Part of a small language model's weights: RMSNorm before each block.
Each number is 128 + 24 x the weight over its row's rms, rounded and kept within 0 to 255. Layers, rows and columns count from 0. Numbers have three digits each. The size before them is the row's rms in percent of the matrix's.

# up: layer 11 MLP up, 192x64, rms 0.252, rows 23-53, columns 0-63
# down: layer 11 MLP down (transposed), 192x64, rms 0.241, rows 23-53, columns 0-63
# gate: layer 11 MLP gate, 192x64, rms 0.237, rows 24-54, columns 0-63
up23 117:139113173149135142101143111133086147119156117139130155110189101105128123138096112149107111137125129102141163152162132102078111144097160098130133105120135136074108128149119098086159105114143160
down23 117:109148175149118142104124148125173157152120158115117124098105128133107094123125135192111131123154150117130112142131148128120117132105100090092159083133177122109133123089095119150103115112102180
gate24 107:142137121108112116148100154129109164172182130158124178099152151139103081174131127127133151132132124115145074133148161119100135131127146142166101116183122108141102115121109142115163102149131118
up24 101:146135132185120142104111109153129126101119122146097081122148102111165136122142134123098128127172136148116120135064155137169152105141113115110101129134101131107097195118094139109083138139128142
down24 102:132105132108125117118144126117117149148153069165103127130124098094132155078127144158140138160161133113119180125119130098142115117134072104127155129101117138078125148120165156143094110112135178
gate25 101:113140082096100128119127117089144123143151140114119144126141129119114108121110171152144167146178125147097125127128141141104108180111110153114143129136166102124133101178161099156173108171092110
up25 091:136135164165118161127089127120099146143146171109135138101102110172133152169104139116143095121166135186144159134117122163109119131156155096158160118094109111094130168124108120126130157130105123
down25 088:123110132133126108105198139125125141134136109142101120145137145135106149140102120135108146130084120122164099116135072162123126118130120157127099130079128157171133134132112126140192131110138057
gate26 094:120172111127094144136125124132156137085146137095146152081146105068140138174123106133104152104149104108107129127146158125114111150136115152106160190180126125131134161132120114150128127105133095
up26 080:120099086107116128148142096100093160147099102112165110167117128162083123151078086114154109115138156164135098117137126105150130118136127104155106120146093110107157093124113138124127091158127102
down26 082:125101087111128101135100140144115140130145106070119131157106097153151092108114177145153120163140135138184131158136137125175098117119109131165131116176118127117101134152147131116140175137128093
gate27 099:124073110104153130153093124135107130156113151123124146143132116125138107155130137159143140142123119182104118139161116113155118099107128122131113131145097175142153148147120133049074112119146080
up27 093:126119136117134136122116167098144109079142101176121088104116153128114162125095129143091089117096104119130097105139102132092118132152105147083133131093169099110158147094145150138140127126123177
down27 109:118091132122133129099080159129131119121137124141106135133102131136121123123157125138074141140110118124146113108117126053102134179161156099114164076136162112105098121109159122151136087119126164
gate28 097:116104099119178121164142121132045090101105114140101115129134140122103089108117161141094117150144125136122138121122136112169127098128080099124155139159127112148144128120111119159168120139170127
up28 090:121125151147138082120132121116072131133113145130102132143133082111106093114111147141112101173125139124134160114111107122170139111142126112124181111159144121167120135135101093154118204157127154
down28 086:113145115129151148115157127144146191175074136110121130118130116121104149171180114123112102108160106146111149127111157148114121175108112168148134104142119151145132135134162123170158105143105107
gate29 106:155124158119177137079186113145134162077175135123123137086069104122114128119129135156146120146125120129126146139119149138122132139129086108111110106091119154130137129083153147108106129141150093
up29 114:154163124109123130156156074117133162107133101117110129118107143107135124099127125136128158106091097151131120153129084141103156162070094106099110113096133155129103142109179097137119112136086115
down29 123:122098131136133136140086079129100140152108138055160125141143117126118111124069106164123131098098142104116114157147138131118124132156125151144142107100163134145172124149142114123090086106113163
gate30 102:126147137123126120131130124183110139126154160098151127121096128125139129109147184136109139173151122106164116118124089098118123065128131185145140109103158162092118113158103129094143113111143160
up30 100:145164128112120120113089162122120127134150079139109115126179084135125088144104109092085157147103136144125137129101110122121097118128136147136116143139151091068118118114173170131158093118124151
down30 101:121148129111125112128080093114153160131123097151132097141117149137106127096140155139124102134148181126120157129119133133185143139141166118177135151147178162141140090149153084146155139112120094
gate31 095:097131140119119133132132121118158176111137144145150046087146123146110164106162095137148102155154104148108137134114136131154132098132098101116138126126073149112144099164098169127122127150144135
up31 092:075099142148104141109128110080139104162087118167143131144118141106076085155137148108143171147107148114150134132149111140124070133098117078133125115157152130111131112140130138153122123139096144
down31 092:114132118151116114118136151140101092132140126135129137084116111120137131155118115108111095128150106122098159161121113136125106118136124157171136157132161099123139129127118147102007141149128110
gate32 101:123090111095183139135136115127189137116100155127122111082125131141094144120156139129082139156153131159120151159108117131139136145113091135138172102190165121159153116111121125134101139146136117
up32 113:108114109126136175132124132158166119112106139116118112151105120159127147116142155110120106119108170080158141106120111164139124177131175109145142118147123146177107137156095149131152137067102162
down32 122:156120104113137169143149151109117129139140159080172122198146146125147103112128145123092143143107144145129139136137093162131160166111167117097089130105161118106131129159162133159132119144163130
gate33 101:100162144102145118088134099141117160138113083102113147122091125099122118087112152107117132120110194148110118093128106103136144135159105096121095150149150138146099142138123133149084089091142149
up33 104:124153127143141118103110135165089111140159102124090108117083127121115124138094119160179097127107105142181132126163154103121125142108114114098109143120159130130167124097141150189085130153134111
down33 108:122165114133102090170090104156103145117149159140109134136116114085119149094102122090149152147116120143120100149170120134125141131141114110139128124083115156144127172121160114156106138201114116
gate34 092:099126091160099172117157142132118174143082120100146098159126125067139125133155160174114143150133117157142128133134128136120108117096067134161166117149150128134118100125149137144152113131104130
up34 088:134137132155126152168150132128145086106128146109100151078132142127152129112193102106149090114167108110155112153105130135086130123114115143130139122116194146147086122098112127108142146108156106
down34 086:142135124116114128163123109133141114135120124080167106124110109101096143127125146145168127110097146148130111136142125088088146118123112075071147117090182149108108116162140129173085128116137100
gate35 102:132126125139121118186141138104147155130140138082134144152125123127160126137134158106149117152140145113108112122132130102132150042190116151123127182136115099121094133109152134161086116127131150
up35 100:148106125113100140142185128132169121118122154083153110145152112145166095103105115142126095159126115092120115135121125133161118101155155122141112145126079104119119166115163163138112148092173098
down35 102:106123103128128142095125144173161127136164132130127124128142131137089113073135108121096121100117164145106110137122148194133121157105129176112147099102110149125178110139131116139146108140068106
gate36 093:098138145149128105127155132112088137137114089107142123158120111130131123158112156104106140136118117196123100093140122154098114085094076116179129126135167128137106106092102137123126111179116136
up36 110:139163107163113108135118111120168139095146113077111104149119145104111122117145139136102147165125117108114129137165142074150150114094152118107123103142114097136176135125131157076157097175108123
down36 108:133116091125135136076146101152116089133121100157137124108130098145127113134142104127128131160126192140109136166140133193127076129121147159095145142129138121124150151156084144102091121131163131
gate37 104:100155135136115140142130132114063144138067134138123122151122126168061123132107127114112145121175136099123148150148125158132104132126130105097142162123110143100082151122157122135167091120143094
up37 100:112113158133141090119142137161139160193104110152115125112111144123120109166132096043124115122146086123114157116137152144153163115133120093131150121147148159134118137112108133137136164159151152
down37 108:157134113109150094152199146153087116131091112120130129159137151147106139134135130130151154131169134114120132150139110097107099093139112087114091161116120146131139126146135130154148195125131081
gate38 113:103113115125128095132106123112099188078136143154127108120120101092140093129126112119123146152150109144203126157160122138094148142152125174142108152130125129139100129137117110173168130157106130
up38 112:130102130160121147120162123113093136096163159140148109140091127114178112122195136117134128159117159076126118151122140120095133118124141144128145156126131109075123148116136115118197157148130112
down38 114:127085097149154124122124137099122102116132168098137104146121145084118115106173191145101094125151103134130139101132106159110119129114117070105138154123113136119135149155116165106074141117147150
gate39 092:128125129111149099085143109159109081110079169135109112109095130134143156145135139156144148143144077125118158112166116155091141165117124098144146122117127091162130128145140097141124096080120160
up39 094:171137142145117166092142118105137147123169110129137129144183096115154112119120123130142111147094127128170119144098132131144118094133146121185100120115118096091151103174093135128110187111115134
down39 092:113092129126126153153140135116113143162124164130145130082117162129171141182124092107160137117154126152133096081125128182160123109122144146118140134122100141124111098141116116157106061134139096
gate40 100:073160136132109116104096125109130151105157132168076141140113153145134114121115128133173147158133124106125141149122077125183097124135112153146121124132096068111122139151124138123146097078111126
up40 093:127151134136109133123126135109142124131141125127129120096194164181132101127082140124109133170099156126105157098112111135127132128198119126157128145157140117084168135156125118167100156141121153
down40 097:150098140129116117115138101111102150115161143113084118165134094111143126106171140148108144087129120093159144150166111089171138148109157127144108101157109159100152135149179123132108093120098129
gate41 110:045147091111115138121120131160089139112131124147136119142133128168119096068122137125100144143080119153127138121135110096147157138149121124147123107149171091157125138137136110158136131105096164
up41 107:136120111115153178110124171115145130125113139093160160132117098096094126117131125126125152131136086118139132117142141108128132120162140194150155130118141111127103121151113106193139158129123201
down41 109:067144102098101132113108094101099142145107097100112118120127092148142140085116114164133123134107113142102160116117119037145137148132125148153138115120114143166104115132124129143118133133174137
gate42 097:108111162102100090129100140143108133104154153149126145105117113139076127120138131109135114169118139095116152187127120117084062092134125137128147149090130096135147134152114091102146135109155142
up42 096:124098143103123130177120120128127083130119153119090119096097168072150124146103159126154095120138094127139121124148116133113106141146155154150140124100107115185183113138112085110150126151114109
down42 091:151101156143116124111140138125126147147093114127176170150135076116076138120121088110137107087126118112120120085123145137120105106131109107168135167120091158151117159156130157124157131090150161
gate43 114:133103125106139103081138173111120116114087105095140097111098143094165121114159125112129154158173125118130137128089113138140136119136132148136108109146145074100142166163113129108071122130170124
up43 115:149132186095143160128141100105118129101134102119175114125118120135110104123158148118144146118112152129115145137158095153112110130116164170167123182135156156119131082079088106146136138156132143
down43 123:101168144146135157096138109143113129141131143141096165120122133145152151106091146131162095112132099100142156116097145150108102080074124118132122174161084130131104163117124131094148133084109122
gate44 096:112108141147107149102154120101131110140117138057137183176085101121139114119132117145092145121148112121123107133117088173149158131108122106131126163125147108108124156179124134115149082139129100
up44 085:088072143159147149117126138130093090130109107097106085112116073161155099127157171186110137108121146150133088146137120135137133120107135144143147141136118123164143133159124123128089102136149134
down44 085:123111150127120102155145149100150060134138107126156139171159119101119114153066105090133148139131140142109104113113136141128140129132135142132126122143138110187071132153089107133085142122104149
gate45 100:118152138158125131132163096142133151123123168116106163118145162113125142117073147174073108160107127118137167098086098125119144128131147120130146113147113154141109145138066154091117091126130121
up45 104:101153122110115107089140101135156108119108081160114157095101119087148130113103137078122109159108151134126157167120111143126098174115173151137075118128121135122107120096108122172142113134125145
down45 102:142118125140132111133147091137079146089104171116113110136126142142063141164100120124102130102101154105137111147128102141139158135135140136105148124154124133140185131160174122123140066163125117
gate46 111:168154138130156115152128143140120107132147108132136143159135176119151117136123146099111144140139116122141167178107113176110144149080143163116149089181132137120061148116151102114137133129098121
up46 092:129124135170095161110147133106117144081096124135137194113119111121145162114119151086155126145132113088086165144168105141121132146127110113171117129152127112155092147096109120110176127125113122
down46 096:124128140149133138157123067118163112180147175146158113122157167088157112118119113110094123133115105147130121092114154103136144150159162113153116120119099141118172128140154154161111126103151164
gate47 107:141105110153116118141126083146125093120144126123116127131135137198110136111100162177097115100106087148082115108126088120108129139110160109094137172119166116111118130125105118124124140156116076
up47 113:125111148123131106126129136105167135147152114128136119153151147101144112113217135135158161097138151117129159110122122152165138103111085138159123133114085109153151135123157146114077124122133179
down47 098:131113125096153138123157128133082184122095139148128096121130158143109116117104177129154154110148188130126104153152162155148087135131140126135135097148141087157123139151133111138123128124165181
gate48 101:105128128143115111102144126119122153114122125125133158164094091142114131118110117085153160206103149154124097153089130148127132102120123130129105134130175140157162119114142127131086094172170110
up48 092:139105104145116168157163147137099108122123068128165078160111151160095127116164171168120096143113176111132152147131134125144147128138115130128127091143117129095120122134143141087151122085120131
down48 101:147117120165112137135156168112150150187141141090088100122167139150142093116118120113141123140149084097125155140161145158156134132109115114125117120112114085158116154114099162149124145116124188
gate49 124:100115129115151113095109093132161142112119144150113156126122102121100112174097163137163160111134099122140118172152170115119102100139114136089130156122119119123132126160085116131184091159091129
up49 120:138101127098133127123121119079135137160125146168118125105137153129151126147128095140186127107149117154150118135079131140114155113098146185116147153123140093113147132150132055102084137118108123
down49 118:136124089113112102154117131130134152164145146089127148157125113141127121136155151141152129149163069166157094078155164119135164149172147123152142130105085099099131137148154159124129124115113155
gate50 097:120132169111132117118119159149166167140121089113144124121090154106161087104158125105155095121094105176085159085118113131131141142114125135105145111111151123151090099125129157154090099113122120
up50 100:150174128158099163103130177130112148079135117132186103096125122137120150090162136144118118135134090137122088140109143086136146133112171139118096129118160120136102143158117098135104150091119131
down50 102:124110091133151101106185102127097132094119140123140134101147105143138132102156123187104090133111111084108095139162112141120127110149120108114111132140132148141092142124121099120078144087153082
gate51 099:134102132127113130073085182116089135121154122099137084122126122151125135105120147192112099144147100100093138107100165141148103122158128124105126140107107157116125125121101138173153132162119144
up51 088:172130136162107141141129133122153132088167143102134103095122126151098122147156128134103148157090118136168111108098153142147144214156142134128157122128078129095122116123165125128143129124101110
down51 096:142150098118154131117118123114154131125143161130151130176100116122120113102120146125140162101121143105164114121145154126133124144081117067057158094109094134130089183140122137115104157121120123
gate52 095:154109119135121094154119126139112125143126147111113123075112115143113139168126102147169116162145076090149129099103133115110104141142150085139140109152177138123130153190136089163124135164144120
up52 093:116143069103151088122087111132154114095098119127122114147160114121126139104174063123126089100145125129168132127124178108141123132140136151120119119092147136097117100139138138157136126156082146
down52 087:104187099155119110121155137128108166109135082116157152137130127165135120154113183149157119118123136137109153133125133107139177120118124106177086153129119107149132149082110129108134154097124166
gate53 094:149103158085129109079113129115172135125123100145106084134141120148102134130166132122103149121143162154147105081106117176109111129114127165130155149084138152128115125160160128153115098133099090
up53 104:109145124156114131153115109142091180137122123143167106104090139094124128140157083174140146114070120116131149151145134176150115100097103128168104118133122095120155143137084123108139145127158129
down53 105:149122113138117123179105180103104123126127168126134134123143158143134142170098135112161135195116103133158142127138136121122139147138132147117128125126076108133083113137128140083103143134165191
gate54 089:139101131093110098103113138191145145122100109100137126116173152101145147109100088102126104154145158092141136162126133122108093135154077110110118141099106126101132153157144128084163130128147141